Part of a small language model's weights.
Size: 8 layers, width 768, 12 heads of 64, MLP 2304 GeGLU, vocabulary 27522, 82.6M parameters.
Architecture: no biases in attention or MLP, tied embeddings, capped logits.
Each number is 128 + 24 x the weight over the matrix's rms, rounded and kept within 0 to 255. Layers, rows and columns count from 0. Numbers have three digits each.

# q: layer 3 attention query, 768x768, rms 0.067, rows 152-191, columns 576-671
# k: layer 3 attention key, 768x768, rms 0.0671, rows 152-191, columns 576-671
# v: layer 3 attention value, 768x768, rms 0.0737, rows 128-156, columns 576-671
# o: layer 3 attention output (transposed), 768x768, rms 0.0635, rows 128-156, columns 576-671
q152:141119124129123120088118168155126138112150089104098158151117123122127130126172149125134109123166155150121133171113122163136134150094115096125119144125123161147116153118119091135110107140106139097152123123128140152077103116127104108123085105145130129072159161153187161138138121159173096109
k152:109123144176103117163129089106149141110092130155114109146173097134114138121155129130125126129110120176123143136157101094116112119125163127170169096118107139130125123124108119121100108147090116146185118113147112136125164096151055160134127143154154135129183100149138143148126090171078172129
q153:113089146136184132148131135144129142089117149125135141144160099156147137144167137101172176106089146142090090137133132127085131131139165104087095121104091168149116071115163115093126140108150132121138117141183114166144120149149134124138124137133147119148153124112124103155134093106131100130
k153:103103165128101162116135075107095124119104158144112058146130135089159142126139126132165140118121171090145158124147124126132141115119122095116137135175095109111124095122129164143086133166142140114096143073152139113158176108134084102137171155141097132105165148141143148144117127143160074166
q154:142143124150132140100114136120126199177139132151071073119121109144150122076141111169047116125104134117123135122111141155108107097139136150125152158118154089137138130132158129130120110109130145114167127118143137124123144143108126108149096117130123109128140163105141124111103114160135110143
k154:105159134159161183118088119125119133128119191147116134120149097106130121130139119147119101115102117171139108144115070094122073148123112147075089121154114117102109152130151136143109145099069108142163099092139115131112132097133095158105104168149126153122188150099150122142107114162103115135
q155:125146148082147151128142135140093162130107140117113124150116130172113160099173079126165154178150114115175101118144128145113148139133153119137135137160132105125147180123167135148130178095134133130118106118073115131153111141152141125150133155131171116110123151132151129154132085124136136091
k155:106125140152124130134130111145118135128158105117096129091099141124108102100107101086195123138137115121165113133133174111177158142160116163145103088120147145105113154146115177131113135143119113114131134096126129153136120117141094114143156088136126114134111137116123127151129146120129117127
q156:133085131116059113140108143127124120131094086128157107158150148119191106145147151146118125067106087174156145102118126154113124104114086149113140118136112173118135148138175158135147104118097153134117134142145117160172129145129146105115128120134098146164076133143094119145133118129099107140
k156:105153131155119097109074144109113136076168113135156112163192162124117121152147111132154127111140117101133149093172140109116140112168105128119089131154094134153140088149124145134118147076106118150130104143092127119156126144138163128117090126090120097122105109131151113145091142143136114117
q157:141070135139126099103153111136125127132128190140111166152111105124138095106116113147110188174099141106150141144092147131128138133151148117091109169120165122155101117107096163127152103146126130135159152140084137095122087118139092090153129107088168115131157159093124119122140118118104164109
k157:090135094115145130154120074088113120097117151172097165150119140118093126110133128163121125118102124142115081162130152111165137123111128152160081109123139125127157153151167163146105108155138124149134114118144070157111123134130127136113137126130142100105114155079155116093136109114119128118
q158:122116120105102127095132135158150116105140080131074145132127132133128121142171159155093099108104134096142127125138114124088110096119140132145146090120099136111119103112133154124145103116114172146102136138122086092119096130112178123149109133151092072156124134111124101094135122114131179134
k158:118144146074114150137124171104069165098111117149102150192148121126162111059141132110091093160143145066108120158197138174119122161143158172157106125126137169073159144160118150139087126139103147091131109063132136158111200131108149147153132132123146159126151199141114160156082111122118156096
q159:099143154137118104152174134082111147085137171099129143142153105092109164125086144141150162124108151114166133149154128127132143128132115145114121153106079139117142101143143121147117173153145126111101108113088104099146127144100079124137099160177139138109121157118118105130118123129100135115
k159:157091147128163151163141104100144137123148172124137143134168097167148111115120072152137120119120166136074113070142132123127119101109113128106110132165180159086137101130157127158134076152147113151142086107121114119106103133114119147111147188139143160157126120139116122153135103143122151119
q160:116101142116173128103148161106105120147132104162076136160124092125120117163128144129092129176119150099114153125127119112110104123152096171140100127143074121138089144136159112119108140112100138135147090146122079148093111152172101103110174154099142116128125140121109122108114099111108143126
k160:123114134078136133131158087147101114136091112122136167105161133129109132128139175101113164139129161145105103134137110096129129138126152121147114164134128159133150122111127123130138100157135109135180153121116099133161183105129107116137175122130110138115098141123097149119158118138098142179
q161:165125123129151106130126105133167127144141134157158170074132153128122105113107108168107125130146147166112125166182123093115132113143146135128094174149144150108100109110110144119132154125142105169147132114092138115151121102127087101087155133162118173127087089133144168117120085112099144129
k161:067137096088106133113128132133122103109152111136140135129130140094087104154117145181092198158151123124145120132114091110189137166117085112108111117118104115142135097127103129102122104151128134173093103146148135103116114115161105106142071078136124080093098081154127115118097113134137162136
q162:144115070127100139133131118140161112137130125125128089138102120143128111145123096111170132151130120096143115120127126159143145135139087125153155132115162104137156129106104095150168088136121140082131113103176138119114125116117124157179129130096136096142139146111134117141158125152161151076
k162:144162143105100112116140105106134152118146109160132202119128156112082149127111145091120095098142145125117144136143101155132124166083118100127133156062089128116109121111067071161143113066153120061129159105105124123132132114125144127120162133117131066125131102153146139141134181125104147153
q163:103096124112173135089144132121161113144116107171148170137104140120104112141117146139113120112120147122153123124151124137101122149153111121107091087148127122123111137106127134135117148144086130116151117110105137181168069093155131123133177124114133115127101096138114139138126124119100135147
k163:126140125117137112146143133124109145158139134148092173140135132128121112113147141107111139168103118137110164188155114121135105147131145105117123094099158133106139157129148090133143104158097139163140152082107098162191131122150085126135137106105109117132168126090117111112137143125131166180
q164:131112121132119135109159149118121147107127133086098088127113121129129088125137162124124147144148142133138135123143143120098169120121106131103155126165157148114111146116131087162156122155108158118104092159106151085071133119137103109094122160137120138135121087166144154148098136091143123092
k164:149089113148136113146150104145134135150116088140112132115142145126173099151131082128123123122130102134097118102155151057112116103128144107109105119090094097167108111127138119064092174128151103116154134150135079149108148135123152089156142123103127112125111123139078159134111139141129106139
q165:132098091127110144130135117095117123155104135119137140165146170130121168142097158099127092157141161122163150092148131129140103129119132116103138137124103107195126121106115149097114132103108112112132153145171154115117126132115123133137091146139110102151164118119148103113130118138176108146
k165:179073112113134113100165078114115125128138139116105135117108146092118133124139132134161145174121148109111148119116139117057150126138100119135092144141135124081119128126109139163101099135162112109112144186141125136123146103091107106143161118097121089102171087124142126126117125111123120129
q166:142109117143096082156117160129125157120117092163117100132137104066153089137096075106164134088151129128145178155174167069114129143151132160138130150111108140151158125090113145138157060102164128115169104176140118134114137128147140122153099114138121139140120120091111107067151128156104142131
k166:157147114167146140192144111132102165102151101121174104154152104134105152157128066124114087101105127133141173114156120140175083107151137134183156107105165121130160184172128117119133105144136128123141172082134168109088177116138124139148074109163155135170102125093090102142135108121102117110
q167:126126108148161135150140135123111143180164165162149135126125154138150130114137099129119139134108113098151165122115148101165158139132114124157127064136111152141145154141091108137097096068144151142131165128132126118149120100164131132161149122106151159146124133123108149141124159105107156087
k167:119117137141111147080111130169094115143135157139086121119089096136166093157158096140156113193136069090140076124086168119157131106097152167147128134101127138155088160085121108130149162138099143127126171146136141162118098093108142135088120156158188184133157131137136138102101081146110107122
q168:075153115111120116131055118137142064160157125139150116116139162126105107126145110118064117138124098128127127132130129120151152103154098128155098104143107115160117127112123115139175123137136132132112139124131121157154095113086101134140118120119100108099159138083145156085137166113135154138
k168:171092148127135128132117103112166106115117136115088110100146111159124073095160105149148146102114127093100101146154077185113087111121110154149100147126168192142145108114177120129141132100105143110071086119139107117208141103091187165168140160154161160131139128173138136183121105120150113123
q169:154165098126114151122163117130139150121124151163140090154133148147119167120125134118129130093105165170130139143127112151143123145117087128140165136177150142140088086135085085105152138125162140150107131138149132134123121117126192126143148130147120119173106124170145141136118145158096130085
k169:103171107134135116124141104144142156108120156126150128132157093155134163124126133126134152094124145128111141119144102117133112141129090130154121097128131131106125179129092129162165158121113107125133121090132131093106148116111150150141136112136150134135155146139123104108169112134090136098
q170:117142168163120107080119096181164101104140134167144102144135116144103091108131147130158171117137142116132113166115084144143102126142115112094091138082113150164169107120145115114115135137116110163109138176147116100054087146109130131104160149133135191132160133131140103142133146130133167133
k170:081102141082089104123120122125154142114133164157127100080155137116124091160117098123150149124077159092119103137130106105105109058156161121165125113148132073142155136142098103135124104143120158163140118127146121123081112160122053143114136142094137119139146127130127117129097096105099114154
q171:111158159093084128144135100097135143097140157132134105119121136138107158140194120115141127140141116133135101121087150108108117091125146149082096146127109130113115134174098155158178036172125118110093143106096139114152127120119127117116132122136131184137094121136145135124119090128133144138
k171:161135114074126131103116165131143119119114135081093112105130161161153130077113156157140138138173175099082159160120131185144108123143120167135128135112130157080085114109174150120094163083163093116112131126130101101103121142142164124116123163110134169157145165119106125108150109116111133141
q172:115130120130126085108108154076123137130176165116162085123097126185081117125110081132095119129135157145137139117114137164128114107147141136100184143129158122134120082099110130149143139119156144122155121181106118130151138115120159160170147142112114109142202129138116130125114131148134119106
k172:157125169127129141072127076145118133156117141134148110091109172119110147100125085135120156110166189128136109122147097128164108092098135095134129131169110112115103156118139148134147128146118091108108165138095161128103124128108100124134133110121128105088139191113085122144113128098127115102
q173:171162110135104180150115149122152136113123115095121090154087138191142139146100077129110132096114131169145115133151121108164092118138128153174151111139093099088119086136103132103112118108136157137121123113140142072145140108112131112135109124136089090148127108115119070133104137148166096120
k173:133117100113136165102123099140122119122108082108154095094140122116142142152067129159078109145142112104135161164073171114121154101087123116176112086118094159105170104169125118148132114102172132078170159114120144162138120158135117112120083148110135121098090166102111139115128135156140141174
q174:124077141100113113110147107119147113137082167126104151109121109133113122102173133096112127101126148138104130129136113142094134118156155149121125118078141155173145111096112137128136129095093157081133158110123140086142147128124142145132169137142111108152157143144150101153142158097125148136
k174:158139127111095079123189143075108143156078136142187134103154081134143161130124073095101138105133130154154113166161131118088136119109156158131149122091111092133160113122123109101121114107110091099150117174141134137139174147149182147183148118141066091112150106144114116123175080125167111137
q175:114152125158130121170130132083108135106095158114172108074105137106093124106138120150148096139124121141131113082184113120119139121147105153132161136161091110127081116106122131135131163106135156136149127177138108167171150122111071126139133092134168121127121121107147151147114097141123134059
k175:180113126192161146157178185118152136124114133118154088109113162128153081143123059124170102099138142154097124102143152133166102139140156137106146142166150124149112126109100081085138133126168133146161164130154176121151115153119120100097143122163146107116112145118099112158099127169155086116
q176:106114138119155121128089159129104118113101125096111131138118134162138152156120115127163145153127159124123087165126114152086160144128086170165127099164144108128134088182138142118132130089145132158141131090069115144158156122110117128097130153106140102104145151162127113129088180133143140114
k176:156090071153112095159098142165147116143100099160097183135163168143146131133121131154107128098060196151144091119085127075089129181103133070131177099121112145129156191114122156124147117144144150156110138161130093172113127204141136155144138104140120088099121186111116150097140142094134154135
q177:126082110158089136145112146089121165147161162199101104138097144122135132116137126136114100135126114142116159142153146089131078157107082152134118132154152134164155166128120135135136090142140140171141110104155095112137112105105144121095143157136108103150104126127112129097143124127120082078
k177:143115125107120110164152068134141097163062078129138134144105160125115118146098119148116153113136105129151125171127144062101088090136116150082136120126144099101116132137092069155116174135103128155107160107138107143109150120147104095178110113129097124130122109152134129122122095133125136141
q178:098155159163137117150119137110099125081156146144143111122115123113139131112156095136137107109111130155110123107123139165167142073153143115166113142095099106143086109113101119129149111127168162117109152144139121157136112116148126150110081089128109143127135152108121131126184154103154101102
k178:139118159150158085144074139135123155151137165100109152063134154150132128148125137156080158153137170108131133158144172148102092125104151163126120152135074144141165143087105137111135116116128146128107126149083166111105133161081166161098115160149101154093121124191154118126112140133113149115
q179:100139119143158173116158119127111135109096158139106128136136165145112139142106059161175121151117128147154086134122130160173140104137089095152148128098161143146137148126134140172118167155141152099103130123137145135126152090162112117171132167160117133159106124128101132156118092098134133144
k179:093149145092114144120162107129094113154125112122161153108143194085146109155144139109149110106130136113096117143110123158096102082128170133094077107134156121120090139149125089162128110131167111154159134150154102144103122133119175119142142116109137146097116109140108114117180100169086133193
q180:147136149147154151147190119126111110128182159143135112132070148143122172123153139107168148122095118103124086155066133171177112174118154122130174114139127138142123115091158093121175139117153111159113157143133113116122167089173127191173148145127131120129111133166134157170166109065089146155
k180:150117138152099152206121144170172136138147111078111141081095124138124121157137170096095077113147116092115114113113124142097097129112136114132102152126107126165111136112112081136135140140084116098144131116112121090104161156127193125140138111154145096131133129131112084176147145125152143124
q181:179119133134126114158143190106104137092098153134148120106117110143132148162143071110148162141147103123094138122158133131139116142146110144121166127148143163130135161114137112129119151132083156119087102126078138173109118123143118152126106061125120143159162135131091138130149147098096156097
k181:149179119148126133148133137090110106126096135146138131149149169143126162142144149154110118097105080111108116116114139078136111166143136108159115124136140091134089128135101157175128116109196083148063119120131160184159118134167097132141131154137132106114160139168132118161150118136129102154
q182:140125092108135171125128165133119159097172113131132181165164158121139214123075114127116133191122133151114147115108153110119156161146145176135132144148119125114129109077147178125100131160153178117115170069182148108118152128144123147140126130121121170143124136089118136167126106113102127122
k182:140095123124183157142150107151139135115181140092084155148084166133092153131126148123157118147161089136138115098110147105131081141112136105160145152111123120098162112110104157134130100130130131105169130077149197113142150186069173099139081076141142123133121135140119103153176111126091102119
q183:092135122135096116110135130102131132133154100103112087081172117128133136132138133144095098113138143174095137140133114171139116087097144120168152142155096109142098165143155145119060125167075115168133118160123119120098053168091036132115129153121122113123155097123130163135139132140165083135
k183:159095106094132107127161140040168095140127122140149124097143104150147090121105165085105136172182150081155157120149091080159118167178106171144145136089103122130118083141191128084109107168117149124158111111145145155097080105143112143126144104111090144151136161157152134142146097093158129056
q184:145113126077183079115178107093141117112113127142099136124110141134085140111125170159111125143145150106164121150115117154101113063117117140115152143105120100087173157111092146111164125161053130086145102132067129116116156092148138157171130096151121143136136137146141136096119132124130119167
k184:112153134138172147109151099107142136155104098159169142118110186122141143116142129129143128091129129110153130137141115121165147148193142125086152082090145112089126148127120173099130138112169145153143107157112171123128197146092118144119116161075131131134095146153155104150102131123101147120
q185:124122140116066128164132133137098112127127116135111119137128092116142086098137171168154134157131118174170081116084115149125140106102085132124149073149121130115157134110158137129116100086119129149167156137107102101130141141129147141090114068161127133121147165154170127102125143129116167077
k185:076132147098080065083166125093114116158131147120132165118183120130141072130140131121081131139134092126134092097141161109108139150106101134129142125072150128079125127146135225120099145131159140137115134117111118129139171113110138128129105153142124130116143114131114142110120093127119111091
q186:121105106109114178167138113121141121154099173143151123118187123146146110107181153131169143131076168157146149155164122135129105127161123119128060135124122166150079080134093146114136114131171108132114135134127121145161123143130118129125111134136122189157133139120108126149117141128099121072
k186:150105104146163089117131144119122121132113100122103091092116139184142153121112096185214122176133128175144116121151129171108124060180104105170109118158086161092100130148097120132075192164125148113129141141119122161130069123137114134085105141125116133108164155050121115182105135163148164092
q187:088113119120137112161093129124141148159069074126155108148112142164091104118130123144113154116140132120133152154100177161118135086148132169177137130107130143128112094128145105161102095151144163154154123155102104129161143159138136142138132075132132071159153106111185158119102106146107130096
k187:132148118140142147115133097113150112127102077133137115136110137122134161134113082130103141147098106106105165119141134129124087148082133110126156130142099152156150165126134152096142133121075189115129190115085169101109158110115107125159142139139106125143100085118139071152101155117116156126
q188:144104146125135073108107113112141156107069157117100111124125143153164104131117117066137109108109142125150128148146109120110150124100089112156155112104138115131098127115132136142136152109091122101078072172108101143131084095136157101132112130144123143124146111177120189138100164123134105157
k188:097142135138153088183119154092168081118135114192151123124127166117140102154117151163138107172100111149103172128138111161137139189143102140123088098195120142164131097164131136155128110170111136111114134126094077174147095134129092112088109134131123120116146152146146137119122204135117140133
q189:135131095146131120114189153116105111151082129132116167148084129131138073133127145078173120107150120111192148121090132115118133129112099139136114152110123110124106148111148119160155145170131129145130146184162130158101155113155129121131127179119098096075083126116120142128185146125110091131
k189:139137120175146126095156090150119072142128103124127105089110102168098138136194144123119144077119173068146136132116086125145140150096106136190096115134126138118118137082127119077090144129127122141160165130144118163109054140106083167170091093080095131136109128120133089128128118170133131124
q190:115122110133118099143158154164197073117113159105114125108113129126183108127151128137120121131127121118137144101129158079153131149132145102169145128131148106097143148153107155133090137108148134128116158090085077114188142090144077142140142115128130111131114126079126121139164154126148185082
k190:120073142136143138115115165082151109163134128108096140123086121123155133139072138081106124179115127115147139146184144122139074187120182136158124147122109151133096068130060115140152104114123140094079085089149192141147097130119120097122097122149119133114208157135148167090106130111149109148
q191:100122127153102088128164149150137123117147124140134138125130136120107151149106118133087103138153123146135158115114122172154109172121102180097161122118143161137150102138110105130145118128087160162118104111100118091109090145157150126122101150120127142143149141130158158143102138145132113163
k191:113113177160086092143159103124190130109120090147084114113102114147122087107133175064150119105081127118098120112122133102131155115110140158088160159129085101133128132123111115158124148124156135110092171131097124135086064138110105115126088107151111106132116136117153143112152122150128075127
v128:146104137099091122128093126097164126094148157092110137093097133108138146128162125187121139123128139163123127115111118129180120107094130113095118133147139168129146131124169130147144176146111144104104148176101094174129113124130181095113128133125147105150157099146124156096125103085093147135
o128:104164164139173125157120138142131136092131085095155104145129155153142138120106132118134151186134141152122150181111121126092137147158112120113136139109132145143124159111106104105131104162162159129132158128117117112112082134143137098163107114158169114111089158134152114155182134136101100086
v129:124137136193133126146102135084148139094142070134126102167137128064093143169126162143084082163145130126126128113125112102192147126130116139127162135082130189156154059106135095121144161137139180153137147171068136129145085100108163174126141153122109115070112136088100117135114127120115154150
o129:121139090160182130081110122119092133151144068128139125144076151187106143092150118122135135100152142175109085120121114197071134174145144108116141136156083083136118120117083127120092124106144091106115102117088106106147128120170080113143125068133107114137098111150170099141126114109094109148
v130:184132119140144099119111122102149132138114165128114107132137151138080110145127106166137164130119134131092129110133156078125131141112143157143131133091140145127122126100110111098119126108125134158079166117143127113110127095104104111153111155108098134109125138072110096106102117128140110142
o130:120109125178083123160150124177157109125175127076125123092164111102154169177140132132061141109130092089129088145099133131135149138119122121142129101167141116089114111101121145107097152105150139117159148161112107147081110177134124146156096127130113130144160166117097172177090123099140156153
v131:110091071114163150129132121094110128153129103167102138149112114139114133119123135099138137111107129134163144135127086152148099086140120111131076102100154142150137087163115128124133123125091127139123159098122096139110127101135097130094180091157096085140159161142120134112123142162081146110
o131:139146134140127128086120129144150166114120151142182166105123131150141148136161102147086111151166132139085129115142133151124089190129079145110098139157158151129120120124119128103121095134131131111156071139106152101151119118162125147163104199081167153138149085157149141144117154141114130161
v132:066118132087141125123175113073140118086133141105127087121083144153079135144125108096129134129101092140123080139148127121128217112133125169143144074145167127137139139179105092137071147145119122129161116135159114123115141120105108124162181087074092111125144138096131158099150121115116136109
o132:158134147098117135131122140167167119151170138140158168130121173201153175117104108071189171125081183181127107114158143166125173148118121110188131123102080118150100136131086135149143136127147167073115122125156151102098122137109149152129083137142117119129134176163127129166140137154102136131
v133:087198110148156092171147133136148151156147135158121120138119095187183105143143113119146147145122111125129144105144106089119109168126108090138133135140099147158144145081111203122091101116101119134085198178117112093118159099142158173127163150145146135099146120131146125119105106138128121149
o133:132112128118087143129133122123161080156128119115120154142120127130115163122141135106072115107116149124118117143129080112136191131172121133098177131113171148106090098132137119154111149177129145111135121144127110152087132155121166117137151145047173152134111131167127103133145115194170127105
v134:139081161121161112119152145125090120108119150134107163131200125102137143123139117138133098165095139141140089168139053151100130155145167119126126150152112135114124158086078148162095136099144168093076114115106133157180135111203117104127124153127066164185141145117161132133132149094095163163
o134:089121127113098105112128118140159159119093114113175098048062118132183113084094117129138123101147098136148156113147149175134136156121121144131100102127166153139080106102194112131081104076129074127156129161190146161124144182092113173108139117110161145115114141136085145132090144092120131114
v135:163111115108105118126091152165136139160138144129141126096127109130115139157126136143111155081147153163132176123093119149165130129144128151099120139159130151134149111120116113148111136146137149190168119155121110128116108120154122117150108158148184107107135123125138202136137138140136147111
o135:083124150156145120132125112117148151150152109146120150130147134145125143148170096116109142131111127141118087096121130106113155152149161139171166118131139134134187168183107088095164149113094080119105130105140136160172134130105117166143166147175039104055125160092118110085168130142145116147
v136:163140060131125137149098132151121125115095128129129134150138120121094142138102104106116086122149103081149161085128133099100112102156104115135124149129124117095126156112145165131129100091103134150165155106123181111152107126126152126126125145125109109174159110119128133150129119148130097118
o136:121164129133089150110140128131129102123140118093138152144130099112132147171164115132067137130077113154144113137099092155191146099100157103144188182142110079108124121120174146159148125124121126139090108131192118120096150133139151132113159092128100152115124115113107125144130136128133123159
v137:114115150116129161139076149161143094090126115118138128132124132182131107129121158084104149107098120103130121135133158120048153092092144136122123188137114104133149150100128071161106159165157131085130124145119114150105119158120134121134138142140140136120108162134107125146112167128124128101
o137:120104156152095131100131132114115156153151097134135124143142071078138177155113098105142130142153136159163117150143140137148150125116090126146104035134099137091130114155158120078144154125103124142126133154153145086085179108109078118161114122157156107161094145147172131133122141081103111127
v138:119129154142118123122138139098110089140106181137112091126155152139122137189135106138150131099178093165140108106085124157131117139124139119105164136125142148129172129122126129149126135114119124148127164087106119089170153078102116104106139131137138122113139133097129180134112173119124103135
o138:134107095081177152123087118171115097187113124145120157125059083136054092134128139100125123134131163104104141109117137140123088126186195158131117114177172114105114130152135090121122119131144120137140108166124171110087180132154139172090125142149203119146113112185136105184158121102146138115
v139:117147146121138165112117091128155150160126146172126120118130115159100121090162096134123034147107132140136174129135100112148107116111123169110100091151116103177121111154147149157137149155106118108078160142093085093117112130122154113141170113158113106156155118126108105157108099132144147117
o139:163090067125090126190114142141157113117115092100143110154185114142103163170123107107113131115158103170081066160125098140137158113145117123162149113096136150118126157091127119094133090098139128172121119137126116153106140114131082109083112123113137136050113146110149054105139146163150113150
v140:129174129149153107140159146146158130080134103155136137088133127091139090142110074148124091104128088146143114136165085144151180145150165088118151132160091117148125093124147129211137077141103160132158105097104166129131141141146110103103114142134154115175170123062122150106155140133143140118
o140:151100078100072146103143137096111106089101128084105125144095127162104164136130184093091121129117148129149173154114121166116097144166144165149091135106096163109127140130121138120120142154127119150090144172132152160159131134135124178138129119171111126139121150142150132080084106134179107152
v141:104146120173126118112157113125157152129090163107141101156142132146105133093142160142136171110093161059155140134181123106159173109156140082115094136132123131141098149099136173114097117088173124084084137077152092143104135102156123148169111116097124115109089133150141124151099158106117162117
o141:142124112135121133145118129179135156131127143157130136133085107072114112189165106121137098159156099152143109125097124109143116112143056092114155090169131116104168112104121108124141160117168127143136127132146131129136075167169164147098167152100121126107138159113139089119151126141139099114
v142:109128074130104051159096165123180131163136133117108115103092154090055115125134137105117104113080138129150089132138146128090137131119161116106133153159166157112136147096132106126121145138137132147128094140110110112153169094123151143118128158143139121128104107149097150158141138126122153074
o142:115134124132144135122171135121150214126107169077139127167124129130151106073133104147126172114095096137119146138137145133125156125183140148141145136125123129125108164169127132179094145160123142143136165108145102125097079126159134158147149142125126185126122148154152127121164123157120127127
v143:136100146104121145141141154121138089138128129141157137145093107083092103123097092119151138112108114121146076095075136121131153120127144114120119131140134114140109095137170133077114149128181155137112176131157094119165092134156151143125096132137131127127108180096107089121109107134124103127
o143:091170105107128161097168134125184124140112156087115142136145149159158164118142102101124100121139124190132153129134095138149105143111126112151158115142162140137083131141087095136093120110117144110140127141159139121107188120155060144119112122115108126116121095114127182149137136121102171114
v144:134144088161088170145117131113062115123172131117117164094105154136096074113090103132137127108144130143135130164162169086095147148115132117163097058124111135153166154116076119122127129119128142097107162124144140142098091116138105133155076097105105156186096138149139119099169108120084126106
o144:167124129123142098090152124138146142153128111130142121118117149102125183150151096150154179145127133089136093110158136105171123114054098134156172167122128123097090155178133137110136082121127150147124115127089108128092134111153108112155178117167100091115111121084172099118095142169108123115
v145:120140140126122119143129135122142107199111098181114130120114106134167105164122110159149135132118158156124140141074152138135154146161139197087118133144131121160148111098124112176171069130147124173098163104100174177150107111168119147157137142126147155135112127167142140127148144101155128106
o145:122084099132125124129134117079085124096099113106128133122131126145150148131162098120130054137120129079138135104155128122121124115123090112128199129135093085111124116121157133119139169096079151146158119138175128112129136139094109096139161099127189149142119147125089133135135129137138114155
v146:104109152126088108097115147204141101115118116119084135101122104157098154126110124155130109097155120124112091147120135163118132123118098134121089130131127105121137100114121128143134118130123095189155156139114129154159120124091111089084107136123190153127109118094083175154119171130163126137
o146:180154077152165107144137095102116107165152084146126142137130172146112067123181098127137075185141105114100163132136118149108136089154123159096160105153166110124109125097135115164171157153114085108125127128139127109125133150170131126143160136116179144169108127119163076112172093136136108115
v147:156115125114152102116109112149146109078126123138119169133110120155124120134125094143108205098134120072160116166122116045153145101130112095118134132125155087117119114144072196163126124124142087102134110118141102093162173102111170078147177163124120132132122133133129130123141172139171108136
o147:130170151111135150148156118156108092173142109096132148096145100076147144137108151114132106102116153136109147120109088189146126137076171128122159129138128137121110132126104131100142148121149122171109149117104148159077128198115112169123109137112142102131112138088199106119156142119112108098
v148:096138124179108117117155123122130136155170185103132155157140157152111123130141154129156127115134116118133173112117119122118071140131143177116145109107117122111101171113106098107133154124111162134174104123122134148131201162140187083132144139127157104135165081124091110149120185152108150141
o148:079129173144097153174082111091154126155107082124145094139139106090138145150072117138087162136136131119093141162151150165121106119127176135139148089162159140186169142184133106107067118177108136156098145129149165096111082117106105137143139145098142143162155112127161145119129104141121146116
v149:153166065142125143124118118187100125168090114142086075094129111093138124137141156097135119138153133148127134150158158105117137148081095133089127084106121106163110111148128132122176166145133172072092140115131134132133134166127130154135139096138098102086180129131117149128122063108114151091
o149:124109107117099119136162162115123112097153168118139144144118139139079109122192114086123141078152098181069090068139141124123109161142132091170135159118155093132164132142165111113150115142158165144179066135124135113135128103144149126099110115116123160165121103141144102131145111092137121167
v150:110146151114189088126119157150161165125135170148104146148146117151124146132145097117138143123074116127126145130126097169129117132125120128111139174125130135120108106146126132103071147185100150127089140106099156080117120125141135195130090071150150128094137136133106155111173141135081152166
o150:115127125109110182141110120137126109092132074108129136116129119141119110126100150167143136210078148160114074159093139192173109171132168106133128090148146125065154115174112139126130121144136115172129087122131137134106124169185137155086176165087129164143127105143147114095125155110190140083
v151:167117122138137120115114151141115115120102093170125131065174134123146128152126137121117142110178133105110136126119133120129138125179095129163145152168092147064099135135134126129190079138099106157101147099122132093139110101158103184147133163130154128092136100162153078141114124083141145151
o151:113107122149124125135114073158166117136155147109114159117120131137153148094100142087110121150094084119095120151113124107113076091137122108153146124148124138183191119121126101130122179113106160127121124170134139137182122164086176108100137106171143112157135136138126174088150154149163165110
v152:166093132106118123128103181133105147065113113150111112158110124103127139123132129132115172115120111126133144081098121112108133124100118120116127125113126153098146123153119115086157148140159166095109110125108155144117092121118139079124135116125143105153109108139165180111113117097121111106
o152:138167118158201136185094120080172140165126125084134163144112151145131124140110159135149086128156113131144136147101182100127125117123106131162138119151112136142112129131121143126180083174132093104122198116149162117105167124149103155146065121134148128179129147106111108184191132150127127089
v153:116112159106110093118109121128154157099157107122151139123126153172108146151126099132144095139135117083139158172077117148131126103167129152108111163152128091088140151126105139144139141092113124075134157078151138154039121100130142151065136134106128131116137128121095074172122168123095126147
o153:105058159129119153140145080120126086113095099166120117115129116121141105140106113089103080096165129133099135115133115161110146137126148119135080153107125153177102109139128137164138084137164134116156151137129120066147156120130132154104154157115147132140128184135157118156131118094149155132
v154:104157138082087112129098141105161153163128124170151132084144115124142149080133100132117163122139178138115152115145099114153138181143119119100131116134089147132121106130135133082147154102148157109076157159128173168176151173150087153120112083128089126098114141110170125137122146143083153134
o154:129089134123177119108106115126131129109150142124111127149130122181118122128164118104111163074094112170137145148179127124134150139087109135108170146160170129120138150145127135139115096150110125125170083101145146126107109119155128110132159125137127146095149119107116156085108121189153123102
v155:105141150133126172147142108105085129102132163127098110119145092058145144117149159159097115130129127097128146186161156104110162149105149157130166121084116168130102114120143155145123064151141132132123126095133141137158089124113126118132110173137079149144108117106082126128101106156187151120
o155:158146156125150091125136119088168097116122136120077128063120134167165115158133117101103111150143116118114153125113084112080108125134123133108097105117136074103128131122091106110130168125133092155124122122142122037135161094107138162184153067145155112139161151102091100154137122139117062154
v156:156091115141130143128175148141151110153149134162142153193105134159134109107135163142099113127143141118123131141115116121119161141148174143103149139144100115091109159096108105105142155140130101117123170123143173133118112139116149143109101134124129114080084125102139122125146183140121126125
o156:136135136133079105117113125160107087119150094123117138105169101109164127129121133126149152136140144124107113121102177096137073073141143165122127096103149134168131138159180126129098108135141142156105139178135078096113113151127130109117157138122131176170110101106106115112113109100155147122